Each number is 128 + 24 x the weight over its row's rms, rounded and kept within 0 to 255. Layers, rows and columns count from 0. Numbers have three digits each. The size before them is the row's rms in percent of the matrix's.

# up: layer 2 MLP up, 1536x384, rms 0.0704, rows 864-909, columns 96-191
# down: layer 2 MLP down (transposed), 1536x384, rms 0.0538, rows 864-909, columns 96-191
# gate: layer 2 MLP gate, 1536x384, rms 0.0698, rows 865-910, columns 96-191
up864 106:139110107081087114146115183104136150155163127158146142150169153099135126098109120127083165099111102132143167111122164133135125170137101131123157157083104144153137122130122154147101070144150116133190120141115115123125091119124136127118094133145127112089092173154117129112124146119104113134
down864 106:104111127110146132129123133124170130135115104137104111082133109126120137142138145123109137133117131164078119094155147135088099143141141119158141135124121152108140139117161123105127160128140100108167124114131105105105158137155188135145130161140130144122122120096121143114114128129155149151
gate865 108:125100101188159092103111090122089119177110168119131145176143088142143099181167130102140160078162159107148134116161137136105141112084097171098187137138123118102141142109101111107143150120123157140104135121160145129120120106142138164117137114163129106177104145162107135157133130138096157140
up865 107:105121122169141153068111102136167136124134114137113136144092112156132129149123128161116141127121158092126148154112107099150147101126124155134197148102088103160101082142108136137122134155114098095100082113146106141151105115118119139121114149145147100105125061114169155125135105146068130097
down865 110:138096119157137131110138138146107141152097147091111142135151133096107113126107147082129145107116173111137152134078146152140152132091129107159090118108133138123135090126137116139175121190096154112135140117138104146135129143148147126099118114107100131102153110129146155146138132149123124120
gate866 103:140154106165132127138104133137126117176146108189133120096140144117180096153148125132168137094118118143157125148146127137113129133134116171096118112106133162096149109146097107124092155146131148118077156106121150074147101162112172133153134118119097110131098190097152117120181118123096119103
up866 102:107118113103127151090126120117106118038134133146140065145095100159116122066125162182173071086136141166161104137113128107156146133111148173143110092158109162155159138145132143142097136136151129123099149139147143144092136145138109138114117135170104120093132122095144108134141113124151151161
down866 103:174151130110106125113121116133139139101151134146135140120129116105120139145092118123110128132149109171097156121101152140116134145135088084136161168118120114091121134060119097145106065136112158190151132119104120119157126156142114138103122163150144176135141135127159149152139092132083133133
gate867 099:146094103124144137120072114105130123137122166130099084126106136098164117156172139106129151096111103121148130141111090133073093123124128127127091119122174155088145089144157132135134175102084120136154138128190113116116148128093150122106109116122106193098114136088136161168130084097104153063
up867 105:157145081093115151134119119101103132134136120157135096144134150154139132120121079103167095104127094075110122080139134133101112139179156198146118116150128129141130116135148089096138108154159110129163160149104112106142114121124103136132084149118099128093118126102138120127122086151165190104
down867 103:125149126164095134109117126138105136132148106081144107143148147153137108176146100110155120103119128093136111173145138128109135114136132171110108107098123092153116123091124148129108127136140142138132154115111147122105184154129156120123128148128145090128122141138122142124114108122079142171
gate868 097:138140110149100176116164113188133094117128124125144115181098114126127121147156157090127162142129131133150207126146111127078112132145120157090087106087144151125119101137081125142112121138139124134142145064135160118111124122113135136170100126123092123140113123147106129109119164144160139128
up868 103:115130111170133140125141148173126116102127097131107092145144164135110120124157128179106129100135104114141141119142137101106106097136115170139099173069097133136152109134120131113137138090140116095102166074118157141108130142145139180161111101146117082169140088121118109165129159122144096154
down868 101:114070115120152111151134141142132120108100153125070143121104140145105135125094103160083096187135115090124156135138147173124111104142151148124137087095146125148160155125123104171164106157137123086135152139131116090086131145152173110078121149143171084138136174131144140137170179128122102149
gate869 096:106126126116069131137112104106106179149169115157101128103161153145121122137119144138155099109152113099161129121149149088144148101110122131125164169126155104146128095094175169097168150139147103139162168135117140143126137153130112141108151140089139159147124110097192131143136120106136131088
up869 090:112093157169120090158133145122139182078077103134120151176152136123155141149107088152097106147147124137128162125138132089111155136168135136135156154133085145126137115119165172095155145117122118131158171136139125072165108155116112117130127144125128142153139129146112141144141185132139116112
down869 096:144169131108139152112139107134142091138078148150128119086122109120128150088139129145166141097119108124090133134126067174142184125121129126107108071116116125142113156131095105151115105140121115144113070145106149155098161138107118133128128117131136107159122118125118144117123091143132182146
gate870 089:155191111151136170115142112132122080130111149124117156133132107120104114097157151085115134104119134108103127088089068151124122129091091100153101148105137104138143114118091094176134144092123124166183128131178154208137138098130121120128115145120147158128123137183163150109074097114119147107
up870 094:120116132112149098121068113115139113124111145133157113107071084121177158106128155137145146098157153179141120175168151147103161109135139155133138109164151136112099116113142101128106095139098156094050134126098137080115135132113152129142145115141144093133118150095100110142145151099141112129
down870 094:124158110159148147116091141108135113125118158087145117124142132171152127072172150092138130125135140134105122036121085128116159172089111135143135136166137132104124115116146064169157117151113136137103139078135140194135141135122114130143148096111095145126072146109177107110125123166153150139
gate871 101:144115113120127137155086120125115099124113149152114103138158153153159171162125141083173123130098141123109151118145131093119140118124130096118095103120094130153153143148133116161146135106113141110130095124103149143134133134107134157153130142125163100099127122130141170164129141132137122146
up871 100:140121183137124131141116153123147148117102159139140136112082053151138105141093114162112130152147057159124148156126088147125068114148102101172143125145146128192104115086099150112111124158132158134156096145153161142115099142146118094113150137075099142158121111079126131147091099138123153135
down871 104:137131146127141115152112142122148104127135112125193135121088120143152144130103147159079131139103177141147101096171155140123107143114122132128112138117112143100136139132134129078128161127145135096157119146101119139141116104137149115154124145153109136084074141137151139189127120145092126168
gate872 103:128111135156141099089145128125145144130146117123125148127160094145125099139128140128163135140152161181134144138074120139121151181145086098104135139136141111123112107157147139143151157088104106175150103125141151148131114131106099108131165112107134188127144158148087151156144146124123137126
up872 109:140107119089146145172114105114098145145156111134107155150123153121124099155118130138096167104105130139104133158146122082099073119095195125118120133152115148129117122143086134116097115164162131124130128126112093120144130128157140148156099139126139106122131110077155120114121125146093103117
down872 109:121118123115157116103096182120138108165127157123167144121117113129146148078155091112141134171144127123116153101113166118131133124113071116131136134102138134116130131144175128157151155130121123152156132137119085140144133126125120123135131106118124123128125144126116118072121147143087157112
gate873 097:103117098130161151114159093142111113149141156130077132135192133098077122131158130165108101118140171101136149119123109173123158108074096146115120124149118143115110116128149119112084114109129138131136149105152127121160130108139106159123133115127139147119126140158098121118117157102121130116
up873 096:115154155124161135142125143112145121156154091145119144104114132138134108127135069133139091141133092124077138106119091128133147114143151171155083097139122142157126112162192136122153134151122130110069155146088127104143128152129129137122088123115114100145152137085147133134120115131151151131
down873 096:137150134154104156148096138129099154128119131116107140132142118085130139154145139077158143095119090073137134112116138088190124138130129084123130167100093130091138140136128171095113095149120163115130148120115108141154124119106107135130134114138116121098132130149164109138111131179104131169
gate874 098:127148139103134151168088109125136093134153143106170122085125163105107176120140130142114174130102146149164091152094140132126141141130092115114135159099171128128123147120079108111115147096164105154167118134169115143137130146104150086106102097114123105099130139123146127102162132101106132122
up874 098:143161150144140107163109141148173110151115121121110162141119151103153140120177112085098147142117138113078148121147122104127109108108133122125124131100101118132098085153133154115137162129108147100098098149132090093096117091127194124147107130132185159099147158133132143102099162135126112119
down874 099:136120084138094164101162109114094123163117115105145138093166128107118103126115132105156165119085126150172115119143124152121102106121118069132153138131181108134123129118138126113118144103113088192149118131154106144143123149144121124152128124091115108137110149107104106112153092097184132135
gate875 108:150092077074107122092118126162123133152110131158141161108106105102132099091140139110152128142129100144127146113148125145135111164138175084140128147117118117127110130068134108110144147112082106175120084132108120163148101139123100118152164099162191129155126179150138112130109162095153101127
up875 107:121145185134116118119153116111139137144150136119122146114121075146092113127110141168165118150134115119131131129123125132116143117134138091155090097168129150130151127100112136101131101142102146116092152173103115171138140147127145103143101166163127113195153123160134099129094134163143093126
down875 107:116134118088132087140109146117101156123135145125131133148156140121175153125112125147088070127102148151090167150162136122144147121086118180107141121151141118127179176070115154148149130133169149128131137082127117117115139143125133134134175102077082097122107160154113158150143127080126132132
gate876 101:123150114080112130111118108091091133131139140090141127162109161130105147119147176129137163092133126191175170168131127139117100143126111126143160119165154139114127123137126119070137135116130105105106075116153133118141176138146085153183113123127149133134129113155121120129115172135103096145
up876 099:145101128123153127152117114123146111169150151127149109064173131102152124140132158102151117138126090116133104126104171148122197138154139124114135142161168109146152164119106139118147143131141131077139092154171097080100132182131115115149145099112143113109145151103065126158078132095142120146
down876 103:130150135119091133119142127091128085153168117137146124141133101134129164130136090146112124102139131145085074144150107077138088143121168119134097141097153173118099150110128125113113128114103149124131103144134132138117101101110120134090126127102111129103157143119195136150145123147123132116
gate877 110:163121129116135127093123130139147074121107146102109115113125109113166143090161133074154110122105163133110162103116147127100119143107111089126113123132186123121133103124099081150115150137136132124146116122137167095115143101091120113115163093141125138109124146198120151153086112106146105123
up877 118:116104087145141129159125130099126116167109148106145122111093138144132100157158102125127107124105126100081108146122162113102096129115119130130154147159082128106140141135154143114131139099116141129131106164122116121120072170143105128126138141126122117125133175116125130137117150101080108138
down877 115:103119114083126121180119124106095121136149116114179122134097125142150057122138152148152127159134116095129139109109179131151152147152123125151124164161163107113071158146157120143136125090128141163156127131117126075122145130105159121142190172158166137113127137174094158117142146103135145164
gate878 093:133145134139137143115154141120089140111147150098168111108114113080121118092122108111097178122136115153157165089132156124095118113115104095111113135116142152069097154116135101149144121118119091106090132143111085136148139135148129120098116131159134133127134170114094152106150120082146104142
up878 093:151113147143181170126077120130133114095137133137127099130121159124113130089145136146164135095126163117115106118128128117102170104143132148170145149154127099172126138083136106153143116169088093130102076130091107123134148139164127114134134119140170123126156107120146140133180162109130133143
down878 097:123119141152148133158134105166105136158133100149105131122173171139142146137143124130093133149136136137163115135090104137134138154106098133099116106148130165117127086116168145125138182130122176162127118113170087114164119101157129099134110131122067158181120122118132155131117164129176140088
gate879 102:152125146088105166113090161151129104114156110145125080131091085136108109119100161166168116131129135144124124170146107083120122156103132146148137153160128088121138104129066164140114123114097137130138140156122107123183117134098176103136130114145135135170150132127131139173178076100141103141
up879 104:071132088166121126134109151138145183150124077127112118124102132117098133123118139126083139121138113154108116132155125104138124114105140146138107109120114142087163142169124095151151100126149119136175129101108137112100139087170136133175164147096116103123108092098118112155122138121091149134
down879 103:186096141098098118127154120113138117132133166142132111135129106147110178135153112116130094111164146139142102102105168126101094159144142085112144142143137156141162141141133142120140135125114167103133107150108118113112100168130120139144134153152113113104128142088126150083155151124156104091
gate880 097:136154148120130105116094143135124185151151120124150192154152117167113169101123089124128199129112133077098151083125095126137099141103095104124165158132119090160150142113132158130121163123112132125131155143129095174145145156124093123132166132119152147106116128110123092130151152144078136074
up880 092:109171088164097127117122170114092102107147148087117083147141109104081147137123125131169072114086173124119170143135179178175175094083143151166117128110129124134089143126124105091155136126142182112119139140110146117112134105118096143115079134140145139119157132142139164111123147137122179107
down880 095:158123111094121109083133099155120175098128106128192176132110119157136126097088104104080109132116128144107136106117107083092131138151110153123133141079101075144161127101162099127123133134095121116144138084126106173137085147095110160126132134136098108129105093148090081117148099152114132085
gate881 104:110100145072173125122118115186124103167098192142109154109124150161099153127111132130115138136145148116118130122156133121127125158126130117140143144142169133132138082118115103129161100145118087087153112129137125137110116094126138127104145118157105127140102115103113108137142123128177116132
up881 101:120142108138075148174158087091101144114137148092150097137121120111109135145120159092143054099180078129163120123171164141124144159149114146068110126155167159145161119125099134155139103127136148162136152080135122101170130127128080149143119128107120126139125138128114115128126102134141106164
down881 102:136120093158140131127103123112152131122120118176125140122168118103161140143141128107121175121128090116091125118096092133138117137078140100151164110086137081119103152092151127104135101108132126156170102105072135141121146166094062141121114133130132204112140119141132129116146116111135140140
gate882 106:138119124127138124119104148112153174132116125104104124158148100135109136137151135110143113146115131121130139141159121157135108134081161096092116093132122161121138114133078081146121096149144114117106116114126141144164111125089108141125143150098189155116108136128135163151140134114114104128
up882 103:100121145109120126175142137124160107119164090135097127071097108139173105152099177137130154126144175169131146121114115120082116169138148133180123132124139095121135117142096153114133136119059136154127114132173113150126156163121160147124096091208147125158170128129115111162110135128122112125
down882 104:182145134134142108138083133117104152156129164095127150154139154146094123139124110134150091107122111111086138144122092143148136143092067143129186153137104154126153164117118124122123139095178166114118148075124140103155102126107131171121123129090171170121109148136121157109123116136122094131
gate883 094:131104159123092183121139127091082089101139176100110115150115121103152123160097125128141148150120134157082137142178142131123100116126143154169117155153140123176078136138170123082099107134083100074153121132119106114118123157128123075105131088143135119114132106121140141129145115100123119134
up883 086:086136107103165095122131119116155122137140102166159141135140174095093080114147150139110151140111123187135118146103089122129119139102139120146142101147143156134155124156138124126121124111136159190111147126129100105151158143096116074135113149132125152141138118075125156123127135141142153065
down883 088:099134128153159112137098140171115114141120142093080155138083141155128148124124123114125153095140143101119117128143142132107158110149145127117084121114135130130138150121103117171149149145147127146148125108164142137134131176139150144177119124134103100073139128123099097143131165135131104153
gate884 101:123156160094123167139133153126081145135129138139110131101178152154133150112128136105067113109088119126108086106137108105146119165149132144073113190092122152173117078113115118102107127131130126157129143165140125132108127176146118129136130133145140121096141114136129111090135116153127127110
up884 093:099086138147112099108149112136100166163109146117162139171093098148131125090081139132132096129135161137101113170128117161153101122111153113143144158114110157166115113128116153148073115089120144148159148115093133116163115176124103154126144167107139099117109105127111131126122173126094130106
down884 094:139187109140174133156135119144154081119147092139114110122160141107107146159154145111142168127119107115162117098121117106120145165134102164116130120087121123099156143119153120133184110178128146135107139098148138152103138120143131082156151086151135158140117125112153122168146128145142121146
gate885 099:147124153127123124158129072127128138147127110174150118071076150142147106096140161119113155126121144150164115107094136146111157091156152074132160129079148110131146108091138136086079113137118136163136135105164158102137139120095137117103108102114122134169130143143148105137132134109103099066
up885 100:145133107130132140141158102111100130097130115132134112116101123132096107122132085153125098138164158148151147134099121125158141140119199154102165120110132110161120105118130119132073147082115147132109106118153176138095075098115139131134105120139155182084124129101132102135158142154147123142
down885 101:119116140122128131130111174128104086122161166150133128164122143129114147147109118125158088146139136114098102115157127141122104093127097154115132118155122172118119166121106117125164089094088148095134118147114124131115153175123167125170110120119105143128098111106105152154130117140099129142
gate886 097:140147151118133106121108103117150132152106135099121142128120084116114087169153124097137154126156136148092137117100126156134102119120149112129087124145176159126098098115147115133126034173101151127140129131140102127194145170116116129182110104109136160167129149170094141122128138063130135119
up886 099:141127151134169099133158166088137139090116120174137109115092128153120136140159116166132134106156132132110099097162105101119061111137167099132131115118119145117120120096112130126137158140099106092127110138091139157117083140165139155113120147158133105143067131100118131162104120169152128106
down886 099:168154178128115143132119130139130143155102121136166138113123107106130139166143122168110121129154120170091092112123131147140084095138136137153104109109128124132078062092141143057130086194108120130107110130166169134127114151108108095102077115149137192160138150108170134135136129144130114109
gate887 099:147120125109124077120104086180177142117092112130102122161076131103151137124177150139072157144120121146133143120112055083123100120091110095126112071118138136113143118135154139148124120114126151170143128150157122123139101110104137107123170105121156124136105141140147146143113130125159152141
up887 102:116112126148118097119130113095121106122169149160125148141179129134086102116155093128080162089147103083126158134099114067145124111108179109130144083144143092098074145148135122155104181093086135156119087130111127118117126141137123122134096141156123149118165143111115142110095108111083078150
down887 101:142125133101117102166220142169132108077121110121100129109112151093128168155117130079112138105133151155174128160132112125104139105146098133107165108208155124141131146099071175131144099147137121099108120113123149109149117138154137102149119143151090115098143128146130135166151092180161094109
gate888 103:119139118144102075104094124142106109124123125134146089149119161103193106094131161159135165145103161162148116127118139114090156109118107162165150131105145131151113136146117113171104125136157165119133145159159145140105069107089102148127148062139142112135136157158143117142124084107116111129
up888 110:109131113103132142116155147133167118140109104146133119114108114087142090155128067106080148106092118131100136163136088125122123126148131121107126124123108142102111148126113108099136113113105143121123130125115130169150167126139129103177117116148117169103118161088114174113121093111132138109
down888 110:109125103125138128145077098161121135106124140156131121153136148136144105110122152118131146123131161163150122084153102123146151089130154156146102095159129113163162189152136125115100121164118117098141120118128128146118141102124096149131177085146112099105112107107146105116140122113119153160
gate889 105:136101127145122116123104108152100107186108132117097115142105118107131131118092133147149129144141132120142138104119080117096156121155121110119144156128134103165118132120114111183074129113105106165101128168130138146104121117116179104181137163136173177095096148147127174122136158115140103113
up889 101:165120140086106099163138131128161130095148137141100136075122153151133085142151108123124113124064147138143117128181115129119142091129128159106140139116125076137125130182107148105095156105141106097152123141106108105107141172140146113135141115138126132100136149121083158128079129116091083098
down889 101:128095136149105123106116160118078124115134070117113111102096066112117132100110102113155110107155136136170140148097115076119135069129091144087133160151152157145150127154094129120070135099180119161120072133153120094134097104131090119113149132122116145149134111104201114093102123116130146139
gate890 099:148159096148175114136121126098158136108123170173098134158126133167122127129142115181131141115175148114135138139137113178118171122159135139088144134152116101129146137110108096116121138111131102119119163128137137126141106159077118130115141089121111137172132110088139154127143157077108102101
up890 099:105088138172172128151189092086127132165138112138126145115140174143131115165112101122113135124080150152141160086143156124163099154148124092138133144127168119092114139130142097135128185113162130116123134137112130088119174076155150162163128133122075118139169117124089105095089135135119135097
down890 101:142169140139136126132151127136138144098131122158115107118122103153091121146122110173131131119140117114176132120123096084169104087128174137118123074109124161168149151122105154156142126124124158132147095156125170156131094117099122132139064092130125069112115138147155157112187112139145123119
gate891 103:138137117130125128092120114152139117111082120118153106145121112144138150089159103128137131128161173105108157112141108140121084145135155116106103149135119145140141126075179071161129093112104110144127164190167111089149150160128138107101150141124124127139124109132168185143131165117121123140
up891 099:107175128131103130108148177117087136139146126099105117127069146175123139111140180104128151135087165117120109151166164109175152107108143135126145091135127119106114111120108103148128132129134125193128152147123106106053128110150111101143132101153151103112130108134100135103090099168109140136
down891 101:122115123136095137150093174143145110135101140143091143124116166120087147109127081160138132122142100129112143134143097131152137154127134155143102126093154119127068128116130126155151142144141167106099165109127099106122122181100120149135153185144155162118117111116119125133143090108092127172
gate892 099:141078091122129118118108102141172135153131093103104125124160100133122177153126118145137187091119153117180076100097112125110131115127152108133159135123128124113148093118130075132106199116150126096109109156106112091069103090138145115093157103132153097129153142149170136146099154119106132123
up892 097:136152134082104124120091153126094125114108133108090119115065064100158151094139154102130115181116127121095106150126147143173105122101117138068084090117159083128174142149119105136104099117185123125152139129117109108141124117091143144098138141114144143147098163100171142159106103131168072164
down892 099:116099117070121114139127126108144119144115132145119123162153102131154119131141092140131133101169133129104144082193143132085136119133159119149150141117116144116106157197156117128093145118116133095149173121090140112090117115104137137134152119134094135129112101148095104095144130119117155145
gate893 093:129159145141170107103101112142098133140111093175135078108158076123159155085163137119122143148158145133149107107075144135112117130174148113067097109128162142102148121079080149196136131122163158116065072152124104170113113094116160113152093118141115129089129123086083118126120133148109095179
up893 095:127145158130145142122148088125083175131128094148152151135138077125141150098136160121107082168107119128125131132136125119097124161100135144157134130148150176137142130164121169148152118127171127057130123142137127104108143141120171095132088149175143145131117128108116129115137105129137163168
down893 094:095136132165124167161113122109167137087117131128127104150130171105094090161128122100128089101127087117157115111096138126129149105143144190140130120093112131129157151167185113099140144075114121123160159100149127085160153103076135118128110154114166100160165107104119143116131143065118167166
gate894 108:121117119115137105099134071076079160144142133124088136117114157144139139102091122108100175130144153064122124111091115132153122175128146149141107150095124084089155151133119154144116134138104097099105145138120140196093131107130106136103160110129142143089091115118134133170103114130141126095
up894 103:113112124103119157116147097085125122150119161184136120119155120147140116126136164138148132125171115122162135158163142132124192124104131141108136093144113114124134110149138158156157119134145146144139134114146125149108146131119129122156121149109149098146105111120116145159105126136126131115
down894 106:129188137096111120162135150125158146118138110112166124143084142115135158141135131141118100112082129141110088128126096142119099126105122100155130172115114147105118128111116094109107106120143126114121148095123175086131108150125128130157095131126060105065122126103145146152135121111160120134
gate895 096:125122097151104139135094129067126127135113150144124164155149128123136141152117135127120129065153122090106089157078115078115102142098166129143111121125122122081114137105082107095123105135107088201128142122133118146130148129140143103175159088147135105174090140128131167127094137089117125097
up895 098:145104095138124093122103149099127096120109111136146105150167120082121122114095129094099126135134140132120138145111169094114068145133173139086138152171126154143109136137173065119099142153122116155121102160111149107118109120102159152076100131108076149116098134126102171141118130132104138153
down895 101:075111127136116104142144096068101143099115133170122141129131144094117123120131138148117141161103106098156157099123120119114120155107143134120135161157107128076084140133113139100152121116120113128146101122132144117114140109137154139167140074150124148150106132169131154116108128110117124165
gate896 096:130107132134116105098130153139078130089148182104160139116183128119149118142112124081145136119114159144132146126110135120135139133084111106132125119144165132129116099155139136134088120088124150095084121136099115135138116110107150098133151105131121098127161127149147122122103093100157089117
up896 097:126125171106127156102126143118132150130135149099106108118113145125120132200081160104169123112094131151145081180121170144153118147148094119087137173145146121140128121133105150129168123154125110134157095115124105134162107119119051118127123092117153140096111151194120112143144141134122104142
down896 100:147149100114110156151128146135135092109124130125166082079132127113116104116161102131150139124134130124090160117079133087108157167117130123119103121113147145176117160141145107186120136113190157125077183163086161148133112139117153122144156164197075132133164109096113130105152100123155087110
gate897 095:106141172095152124142164108096101125131111157098100100108145132103069149138116169094112118116130137099100129106109158129165131104076136126140144164091133171104150121121140140132168142137154149132114152133125144168106102093157119100087124139108125127114132094174141065139113124145145153150
up897 089:167155147108144170114107144140120103140174130111124151112155091136099175118138107106097103126117107159201141112124128134131119134145120111102126147141097120122105141130116121082132096125149117145161095061134174164107097131107127119123161118164144109132130140117121091141148134138080127135
down897 094:133114129148147105118113158178114120138105114127136108137129160074150135146108115132177149126117165146076153122117150157110131111133108134143155100105119131134137147164109153164165127108082111078117158143132112103151153118101110136099118094132103131119127112163119097130117131067183129132
gate898 101:130135112114142115089116121120157116106118126151147129077166114135140098146124147152148140110137161127121098140123113163134162136131183106146126140140140131138131121110137133139121104095118125119071115128124151094127090119102104128131174125090141160165132115086092117180137112114118154119
up898 096:146076106106154109053162097176107163148146133119122105145144169149087121076105136141123143096119143157165123132112139139176178137109120122108083127144093126162129130141140119171175116127104113138124131123159112119152145100136109133071096116139145147107118120125190133128114100129141130112
down898 100:118171132131118127106112101098137061088127141127137124124132090098175123159150120164084069165168129143093146139145106092115092092106102142109140146119152136116100116122124153148132116093136171100122104130153129134127116166161159123108104096143094097130169135123105155129100091106144089148
gate899 097:134167145150139091125098112111125145110133119107144115137096123164137142137109143144129086104099145146116116175100156118154132135146135158144139174145113136135131149142096135097168122139130108085099151083083140151119135159161150134136118133124113163154093110145135109072105144113130106140
up899 098:117097149131164132103163134168140131150140079139080128153149118123145114153145139145135158123111085149141119158143148103095101093093121130136117145143096118132166131140093091112124121118139145121125116148159135078137120074094146105123103096113102152146162088157134147148137163165107082107
down899 094:136170143129122173139110072133104119122097143142116136112142158103149156119137103154123120157133183143110107095112107110172127102142105130160107106120129172061095142137130125169135143125127123157113119154091100165108134140126129156117154161127133125110111138138156090131175116109156166102
gate900 096:152128106117159146100179146132091111139134133164110138144141128160105082141141139160108129097147163124120134127117116131131140101118205120096127147162096139091117122129112121160138087116144149104121160123098163176119104108093113160144129140143141129140142123131101123128154143127107095112
up900 101:111100135123136149150117124149152133177160123097139137122109127109114159131112145131134166120100148159162128156152174148175156134142179151144146126120140087131147126140113076128106154183120119121169127137161155151132145088187144171155080117114114158109130157150134127119135118135124123124
down900 100:148120116150159144152114132128100129118114141098139127128101142136128142099124110117115104110159167102054134145110111114119188129116157125136160124119143132149139085121126153147195140119124158175077092131127129102104084128148112123133143155144135067175099148120091142120123125092141131156
gate901 103:137120099085125138119141110156114095111097162130149163133142145138179162155178110090104165110150133153121142102165144111146151148101157156060119168097122122128103097108117146121117139116123107106133104114153103102164144128161132132122170116121083113133155161112147147127133160116135114159
up901 102:125110070137080094109095153119120135125111149130146151185157142093083138155153103121041110135058118134110123098090135167095101126130115136113094153147128134107125118113155144093132134140136141096100125153152132121160142157108142180142097103116128149113126104144141108119157128139127112167
down901 102:109131123108146165150137123074198121148179160135113080140143156134119110115123156129143176146123129105178144129140136121148142167158112119146122116166160114115100126161106087126162153104108160187157141110128139133135114125118078124130133141140155145128116128123156100156058113122100141155
gate902 113:221163113112124094116126087122115119130128141167195106141122137125111124154160148086151174132131118133109133102131118131062115115141156150086105118142122121100161136135113153088123154108132124126068087142147099120121106136095116120129130088122108126125144159113083123112117119117129124103
up902 112:103099156106118151150114113121133137170114140152139094147107166154143100108136133134115116113148133104128127111122109128085142120165167094134118070109112153121145129131099138133120130106109123154110132127154105182145133096170128117135083133112133098096105105122099141095104128107196135118
down902 113:122147115135128123141118114105146160131132100093147124130143131159115108137134122064122162101120099136136113100131131128145141116130117151131139158126116143147107138148183157130086109111140133142134128170053138104098104152105137098162152137123070127129148084146070130115141090150101152117
gate903 102:140114156143116160169130122139082110171136085140112133108116141138129133061151150114170161127118133113120101129106167129096141124155146151102133116105111076126141140113108123127151146110133095146102075092132150137106107076178164131130130083093156156129104107100115115138127158106111102083
up903 102:101101174084128170127158133068130140165139108142119115116157094084117170118122121138124109164115135144147098146096161126148162091134077118090167148138154098104129103106111139095117157119132098130178116125127110135105110141143123116157114120103147151129134130130095129122137176092116165135
down903 100:106131132133106140116131180123142104151101129098140115092161122180118091069144141123139114136124148148121134125142144143134139125128130170085140132137114125105095124134118112149101139078137081095163132141135157156098170101130155156096138138137099077111152115138135104103087104096139121086
gate904 097:146126135099127094106125116138112120126135151123131131140151121140099125144151147127105133164135145119200122152132120118095145151125146137096124107157097153151131093125069117094145117086152103145151097126148136158110129093127160137131141106122058137153117127175115106184084166101103124125
up904 099:186147093146091111110112172127110098186166171108128171135134136139149108154102153141136135083126092127090109137148136090127088127094145121117140138140133122111135147142140135142150100099119138102147117107105186153150130084119169116132111112100105154099165128156171091147135110120173134126
down904 101:102155143151122129135167086134106115117140096128094123124119147106099101141117128104126129087143171163116107144123112151176114179153135144093175139133161104134161128137115113135106132126119160137107132129140141162116113136146122139152136117193153204087103174091149104111133147095210086111
gate905 100:188117138110137149120108112101108120163137139138108086157140104109152129160099134132117106139119136141152158111105100097114121125157152153126157162094136114131089113091091103127166137091115123122094101124089098099127133123132174149104130104099128110111116143110121135116129155113127066147
up905 102:096162099124125107129113141160164110106102112090121147150114150060136127113141171090145169157134127115115108099102160165112111135098108125099087103120105113112158144132132131147138139142119114166144102092120105153100156139172145115154116153131125174126091167176129157112105143180095146170
down905 104:122107119146116096165142154129102110129181123138132161134098097117124161157148149098163130107105119149124121149089133126106135138121117129137136121118154116099089133098110106118120129161114131108150099134157132103102145134100143137127150138104108183113136160117124129140102103178096138119
gate906 103:124117113083124176117144150145130135113111113102156143136078101155124136085116122098134200122149150102160145149116143117151139147134146129117125115153151130115100109133127111085111151105122142120131115106146145151099125145123128147119138100153153135111117149131130109167148122127082116107
up906 107:108101117123119132112163130146149145146114081110107160122148148121164116169160125126086118095146113141112106190145184134122134155150155116090134171173116106115156104163111105122115127119127110100145099120114117117157165139145131114132183151110133068126169150152140111169068129136133141155
down906 105:139143184125153124134156105137127129140095124075150123118110155118107117139088133105169151142163127111141139119132169139142157180144121122126135130180132102121106126093119122104134161142117122105118166108137151128075126157153134092140134135113140112165084148141116128122174111111107123122
gate907 094:157165111110161119123088110189106100123127162063127127134178130128130129127132136126160116160158142160112124117156125148155156150101142144144135107119111119139122121138097114123176107111116108115107137099175156116155110130099142105115106106148140144157129136116156148135160119109106120123
up907 096:123126133134090138112144056143100126149168117119130141090125126150065111141100154144175139136115104127132148102133143142141146129109147131122163131138132091130147140098116163093169142177088113104118084149149130102092128106129121132107119097164166150143095167118124165121145082135140123112
down907 096:147131092118154131147141137138142153131106132119146157123134119108118058146114139135107085146128107102124185118108100133082139088117134143170115147151126119153143084130154049164070139154183143157117145111067128141124086137127128148100157150110142106114134080137126084152114124140112141167
gate908 095:081190097101134148091138094118131125129099153084102144128109146108148125149119138115120171153133150134123149148149090114144146137098131100121111153131128134143152117119144099150110135125151147157111110122139136105061131132162155114166133075152132101127120099100096078175127134112100127136
up908 093:142167120105102157126158143151115117100155101113106132123176143137127112080106147133101107147127111114172105107079153124152137151160121127109080132128167150125123096134108137104143132111151125177107184080134104092106101159117142132122137120155140101140140121122154059116093129121131102129
down908 092:180111142109120164103154152129105129113141120177161115118107120123110114133087144143190117130100135132126139132157083170145087120172101141108133108160116112151120139118112144104098139166123131113112151137134144172168110136090156134119131135123114066126121150151161184068109153098141134149
gate909 092:113123181128114134119118100081097131128131138134167151105140125076107151146119160107144168102105137139118141079114082146098112138109117102110123146146148177143129132141060106071126093132134140162121104147198130106112156092134131125117143164113100112152084103149104134127130097108103128109
up909 089:121094128124123160139137130132149068114133156121127145092121146118122116134136148144108131141117114165115102174132162101094144112160127151151121165136132123149115140187111148139142134122109105131146128143124155129082156091165136147160103116138137141121090116212147108131106151126134134154
down909 092:137137126149137130107129123109106188123139126142123106192120116160122114138113147126158076130145147096145159105112129178121065137123091144102110131136136151108126094102120073084104112138144120139131136104135105143140112133123094151090169103083119113095151122097133125101130117149114128097
gate910 097:133132146136120119134086103126069097120148193107135148151131134091147114143117150150096143090099111165119131092140099124138093097101107116124151104112108144058126126138126124092114128092135124121112118123154110112139122098120134111165128127142099128117128137139079142131135079124118096141